Part of a small language model's weights.
Size: 9 layers, width 384, 6 heads of 64.
Architecture: LayerNorm before each block, learned positions, no biases in attention or MLP, tied embeddings.
Training: a variant of SOAP for these matrices, 403M tokens.
Each number is 128 + 24 x the weight over its row's rms, rounded and kept within 0 to 255. Layers, rows and columns count from 0. Numbers have three digits each. The size before them is the row's rms in percent of the matrix's.

# up: layer 2 MLP up, 1536x384, rms 0.149, rows 301-317, columns 192-383
# down: layer 2 MLP down (transposed), 1536x384, rms 0.237, rows 301-316, columns 192-383
up301 102:154132075099172117152174152108161169108111098127112117114136134144129061135107169156111106101130116141133134144137133153091193129117163147124149114123154101129123139103148180163131154123148143120169119121161137132162134095099147116113144102109163143092145107098155117132125150116138140144157126103147117177111119151105160106168142153102102079110169121105136124128114120131158127148121143118158152169113148111150146113133146108156128133135143123113156157155135095151104134123180131128140137137147115095126110095119117108073138162115097144116116180143158133126109117081146131102
down301 109:138135130160139151144135156114109101117119103124088094120150141153126133158100121095119143102091122109148119148082143136159131145094128151094128135158137164118152117098145110132137139087163143122112118113150134107094177107129145091096164104110136166101098102135102125110135107115144121119119146102081162131094123184141070123151116150144093143127136156061141123132148143098150150158139113118138098137097099152126127141112110124169095128143159138159073146098129122130119072146119155117121127152171112130087130130082125119143120124095157122118103154080088162097130131104105154081
up302 095:131147113122122113167115100117096097089116132187152107135109115168092136133094119144151146136123152167136135142139130111121094146115117142060175088133154167135151112171129131112131113126091171136124089138112146112093084104171111093133114107134139132137154116173160137149143168149091159097132127114144099127122136152135121169163142119090120100127126136157152118117104146112149100150072124078137129126175151134140141134134146138073139165120120091111157134143141137095165164147140163120141092132152122119126095125183132159140084115087095131154095137127142117132146126159067130091
down302 096:146138156092130103124134134187113139125118091104137175101116151141218117132129113154149124095116129124129108117081108122151123119162135123119149162137110104107083139111134152155149113136166112099135105133123158146150104142104137161103142116098138109093139145158131107131122165097122106091116135137101144145112120129108109130107118145130151152158107088135109136190160142108107155141124131164118157130098100123101134132164159164143090115197178116102159132115165101127121150122138164085094085140132133155125117117109155121171151130131095127155088112139123161141124158107119146114
up303 106:159135146083107145116095159128095103088107134133127120144143129122122112130099130152131103111108072133152137144155130153128105124141094144143123155157141192137173128128176119150107159158102174152135129138163110127143165076124122117111070118157087127207128126114138127100094118161108100123112109097138141096123134107106119091131115123144107125118152088126107127087150098150122118094105174113161165140107125088145160131135111150120158108132093113158141151139155127084166123104091165150139098180098114160125096108130145111121147128135125115203115146128108110115150151101159130130
down303 102:131143133102124135162143092107118165140111117138140140104147144134150125110139135124160125141130153127143116123138113163188154091128169137130096127124121110109124128158156122087121121136102093095188146095143121123127120123133157140167156174097148188111143092108170127108163101169146138108139157132129119120115152115184079158160096170113179155126100146111105138139134088122109156087099169147113118138119102146146117114143114109104159114112171129122177151148097127178166183116147136084146071129135148098133142163126130127112090098144159107134141115134118141120166100128147101102
up304 091:182154130134148097157146096153103097143119125140118150136099164115164143153117130073111167188145129147115138115129145188127128145152155101081128136129133166081116130117159097088097084124188125127117168127123109120148160170107115148109109140087092140115122111140123094056134120126137130149146123104111129136134132155142078115124150178118158150139178138136072116136123128120117111170116135124156126106173131145152119110127113106082043108148158143130133095168123103108126179129146149149112166132137167097144125145120156141159081136120137129113143133163146133101151139141149135128
down304 095:124141093117115122105102136125146109134159137114162083141187090133115138180171123123105171113149140157110174140110139159131120094135106120123134120132160149163113153128069120168138125103135145123109153172106148161149072164123171119150137102145125111132162125120080194140103150118110107109137116136145108144120084109120162149118140102125105115163133123120169143117102132104140133174105107116111118149106158126111150178115114102136108133129100076112111136124110157123136055087172110133099100108089144147186084135112121073114119111168118150169124123114128132111107110120116147138
up305 093:151166150131128135119122102121176163078128140161123129148140119101165113090147071128184106164125146122173147106108140119145116128094167130136143093139152133110096142101145106124117131142133135167127108086118099126146132115159123146112112126142114134134127097174109107121117159144144179124156134139096152130151122123132153132140109123102114139138120132120137151151095097119110123114133119130124160132140133143112139111171137077110136140129086112120108117093114117179053156119145165144079092134124125100124089145146150116134162141153138129116159121142090147128117162156076100118
down305 094:093110133120128111110113108116137106147097119126117057129164101134110108170104137090091155062156184077120145131099136121142156139112154127128131142141118077117127132161175107099103142156098156137139089171070141111114098127148156117144092131121116135164200096150156188156115126140103114128136090142118107152133132153074122108128142084125118140092163141104133104128152091125138150103132116113116175128107164123177173147120084134159150115145118127158138166128120129098124115118142145153121159095138088119187138139109131133125146128168123109104105139145127116148126140106131137074
up306 113:087113179124126116153083135116120112122138110168153086123101127102149115154140082120192132118154126142067119167120144085143117125155146125159129133138141142108140160067150136203162142124088077111107167112121150140168140149133075134075144112138156133157142111134171108109154144105139147083157084106109109146156142129159123144145124103124141112109134116076115097117178137083135149108165137125115172122117106096178085111124186176173121161114103090131142132166122120132103134079114114168115147108119131137168133155142140167128104078100151108092125121105092126148135124123103146116
down306 116:145107159147117101135136136158137110098120122135122121128163149101157136137125135114131137157148145145089119081175126111102111122160146131178155117154144137133142106140119144117109088081141127172176156102125143122168159098105111093141136100128156143109141146110097103108127147131108106160115160139168161143187144134152118149159130159113110140112103113079115143154099195116130138131177136071146106147088133123077127145110095122094131161133097096105096120131145169156145101128155145113104128146102142087137175137136149107140128138121162114092118104137110150138098091139143149124
up307 110:063140170132177166105125132166129132138119121111120121067092143161146131075108159167111132144084123084115134158114118137149162144105096141097152131112120060152094095172109193129103144120129150092114110104128151133126163117110111099142108113117093116113112111119120131101146119114119138131144138171068102154156126150148129133113134145156144140094105123131115087108165126161166143135087208112102114100121137122113110137088138146131137129108104138142128096127126136111131137140138176104111132125195120148149120115086146102137153161176085177126120140126113136123105135099117188135
down307 107:145127133089134119131126106147140157067116180099119137152134153116098137098110157084142105095116110109116156056125119110137114122133179115142111125149123146171145122116100102131147133159155119069147148186153095118140092151114099167152131122093154139134148111131137168143140123130114146155176147142137128128167136134161127140166158141115133099159160134116127120167096115114141123083164109141161116124147149188109128106147175133144128103166122094076144111126087159123111110166130129138146109113134155128127126136189148114123132119111153152126141141117158123149161130163156072127
up308 134:119140106122166129156124135179123100125098123105103151141130114114129130128125143124120133166103131134072109115121143121131111112115087134146136089129154110149136081132129080157165113135079121152124123078116154154141087110071092073099144115146116085138115124146139167077139127143083119155136178125099164105143161143149112115090160147156097070110107129118143123158122164134181108115141135112159126107114116143089101100155129129149109112171142090146120133099157116096125118111103106131123104099157167121138140110108146114114127114121118120096132184154105097124139103147164083160
down308 122:151088174092103088079121108140142131105180136116086071141153128120090099114139135109100118132134146142148134127176113104165059135125175146120138142165119173154096122118124099133125172121151120166204103104129133147132145108148144179144133102110173135083105148123155092157138157123124114110107139140137117167118112098125143112143141151105123112165156125141138133135130138125119121114163132114169108153136105135147157118144158182130080128107133113093130099136097101101115152115106154189132099138097115125141115090119137109162150114140097139151110127131127130090134150138087113148
up309 100:095135107120159139108183148156118088141089103128153070166130129136073114153097132169131148097094162113129114149121159076124095178114121136152139109122167131127115067123097156127111114110090133142143090158127095131164181161151111156125115127118160155126147128115146115147116129125146155138110111100106158153125127149127125166123139147109137097138104143087153140121115133109126162145107131114171146146145131109135133086110149137126104146137133121094131144127094083090099118156147122100102109158138114131172128155118137128115152131167087156158119094125145111154154106151090093135
down309 088:151124141116112108152118100134131106075165124107125167109132140108138134125136130122156098118158086137137146203145101168173172085112130137128164145139106147124136128098158127101106137128148166107121117128136144142121097112131132135165150153108136127106182089131132154147156137142116141144140136084142121132136098125153123126138113139171144098105142133180131118151146147139102083080130089136115117126073135154117098137178111101132172105130140102139116116107148150137122145116200132124133142135092094108172148116140144144143155144078153141136165138143118119143109145084136178167
up310 102:096120145121151127118122142160092137172156148059149135130139117107158093150131150141139113084112113133134103151131124132138126102106096074104153106135170123087090119076160162134112128130171141113148191126130109126102109147097119119098087142181142165146154139129096169109151145152201111155175147116136143171095095106125117112118128131087149109086088123161099122088097107120123095113114133119160120129131115156136120099113171156171103109163102117143127142141146113140072138132156145091139112132143148150129111140130121158185135163134171073156097132141109127141175144114161130131
down310 108:104137083153074126149120100116156155137113123120153102124123139153192100109102110133093145116123146088163088098115140134102151172124125117141142136117129089093134101151112143114120180127123103114112110168162160106141121170126132134139114172139138137127130153186135132112131142140094104083086096147119098148160111167142159153178154127102125129135113139094181129170147075125131110131110100143123124135181107139118105124112152122150108135136115067124122105087145145123125138078128132110126131132135145118095122138146168135102136183127109102117141090146132111153098146124100122068
up311 101:144125111069141132159137102147147181125075121112176098099132170130140114165128143127163080095087121132126093150131174093093098159128134075132153128145111069154144134120175123136134101140104131135124152126163118123077114106126126139135081113147131110081135119156128118140140106132138100169105157142133123130141154129126136123109147143122117111131138122109162108089159143099162143120133122087114152126127081175138154138125158124122168148115118124134161138117097113129154092157186126127107126104109157194155102131127089178169120132140141145141122129125099128131111114121159123146
down311 099:106144118123129111060125104156130135126191136109131129119114118115105147117130148140109188081148114087110121090119114110098121097139137134118081135091152131125118171115132156088171102116140124178109116121161109155133099154126097163133118116097097110201149132137146149090125132111141171112133128137100131113142141147105138115125151130131118162079137120104136091120095127110132147151149118121135128123112126169126111132140107133133127131129112137101151155158086113113128062126152139149107115132126165117136183131131143089140124074159131141156162097120118142116095078132069125080
up312 101:111106090123115118111117179080147134122160131111158136145151152135109129146104142166127129100120101109131106121150131105114124124155121137079172106106138123160097085115131076119114176166148114090092139099113154132122081132085094068123095144128090117135100121122121137125125105072117132144092152160169103150141167116116102124102169139139170168161098088121135084098090191132115135128151148106110152087118105136106060145135158147184154096101137120141145131111125179154173156117105154110140120068134178142115138097131143129123139124091180080166151145126103140147123153130081135126
down312 101:104102125131135150117095097125135132101126162099112145196145129096146142125131143113140105133131150094123138135124142092165134135157081138105130138141126155063135096134104143131185141149162078140120168159124131092126169130148149125092118128158131133146134129147150155128119129130098168136101078141148098146105157131120118125121122151163136133126089129126129127159134088157144131124126093147170140141103120074144138114147140157137116138134160136086118133116137141129073135161108141165129086125094129107141138100077132132122099160166053120121116149063141133111151123143109122156
up313 093:122164121152125093110139099122121120096128094123132116131131106126143117158134141130149138112110135141177142184125126122137144160123156110170148140128128135153152119102102115144107131140128126102095111111133138112107100147151147122108089115102148110161160147142098086133124136128131127135125147146138185094118065150100128114095126122127135114140116097128134102089169120144127087114151163149174072177148156112108095118083102107173150121108119116118134113146128152063131135141069129125104126126115137163120094121129153160154109110130125159166154127112151163149130148146112085060
down313 093:108177105157113133119147139127128144125116152145164137099092140156103104132145141105103177125116177089106136100113113154109109125140120085128128120099144110182155084088129134133115131090133159145125128142129095129140125105148098119139148092115101135137099117140151176067112142147129130133139185140120123111119134097121116114120131136155111113125170119118152123128100169136095108130139118156130129159135180095107136112119113162103154140107124131124152130131125081150142102135184141119174101147138106061101132116143112119130164134135168121073156164079112135067113179133172152101
up314 105:099128129138098154128121125117123108142161116124108135147106108146136134144079119174132150175102119146149155108078115128107116130165086102100130145151102155129113122149148106137123124181142069087139104157169060119124157109096094103108160151175126125132134129128106118116121122072104129110140156127147110145109105093087115122146143124073168112143139168117171121106129106088132155149151114136137174122123118121124138116076154112147107141127132121128124109112163076109127118152162101172115159100119144122121131121121206153128152104114157152079154145160132137159155115104125158111
down314 100:156107144155137112083081131171153063107080137131094115128103118136090158124108123105110155133105116158170138127108124138160096160116137177131127112129129129132175103105095157095101122160120157139134114092145110146198150179113166095151133135132121079174120151122121143140113112142090115141166121123123158131138104148139131135097178074150131134173129134129098139104128155108132095149118043126114095121149130118172117153132114115119128099145136158074119168165134115076106125093145128158123148118147093141157112135163153139141126084121117166102146137119142140125180110134115131134
up315 111:130134100107123146171139126155071099135099164183112098143160139165088055124168112131106134119102168158155119166114175166149149125125161124118079175120158152102131102165131143135107149136104125146112133104146096117129137118090136152149173137147094091130084117175130119116148136107161123117149122143114095099143076128106109109143135154105102122137132144141132134170143121099122139134108166121135171127145135107142118152151144109120135154148154158139112146129118162130131134141166134134115176115141125125073108134125133138126103105160147162140088153147116125143121126118140107077
down315 103:155127147164110097174127089060127135148065147148102124140142139107144092143141142114161127139136135135158091133129125124139092087175156154123155144129110108061148143130150096138150104119077127166095121140103126132139133132143108148140135110149075157126136118149139151111107102129132150087080130122128154126130138121174110126152116166127084136148110168090156129156140133133086165117129139160141142167120145122121065108110155130089157123143104099125121134179133188175118144140157154101157144123088129136107121129098123164144118149108149123093165137127080134124134100109152129119
up316 087:129110142117166147122077100132101143090111132149139152091134158128131183104045115123118120107145121140094109120121133176134146152091166114133160134155111118099131154096164122155125171149110153163120130143142146135082163089128132131124124183166145076131136124105195124117113098144112123102155125111109083101148131120129098125134129115095128117142157117165127106101146142144188123099110139117162129136114135141122112133142121174123128126140146123172151145171125126127141139081140123168159141114138095119124141107132130154119091160128149122118143159151140116142150155161128121126
down316 088:129159145144127158137143141137145083141110050136155106100100125087116095172150120092144115086120109156121124120100119138171161125171113162152131153118135098110120169112119113185129127085149117150095136148104156122146143104125138133106165107133109146175118127138100128127139122128141110136151115114164097111135070105121125132145101106156209139143096090116139102103131136130122133108109133088136083116131141107162117116118122056158161170123183130107144127118076154143121103092158144120133153147153125099191175193138135121137161138098112109077100121142119119119132134131176118116
up317 098:132136150113117097141161115109134162123123102117116109125112143098089129120134096160156130107141093128145150127169165131150119102129131115101109095138132131101103106128150098107147169109161124141157181138151167142199114129095143122117106156144154062143113144120125127140113110119138103081088155142143148129120135117115168142097089114182073121147116097137129137117106158113145136119172090134127170099150148140137122132143157124106150117101083110165140127128132119106155180142141139105134152117100144142156161136144137159143078159123125153133084100137101167148112144107096096099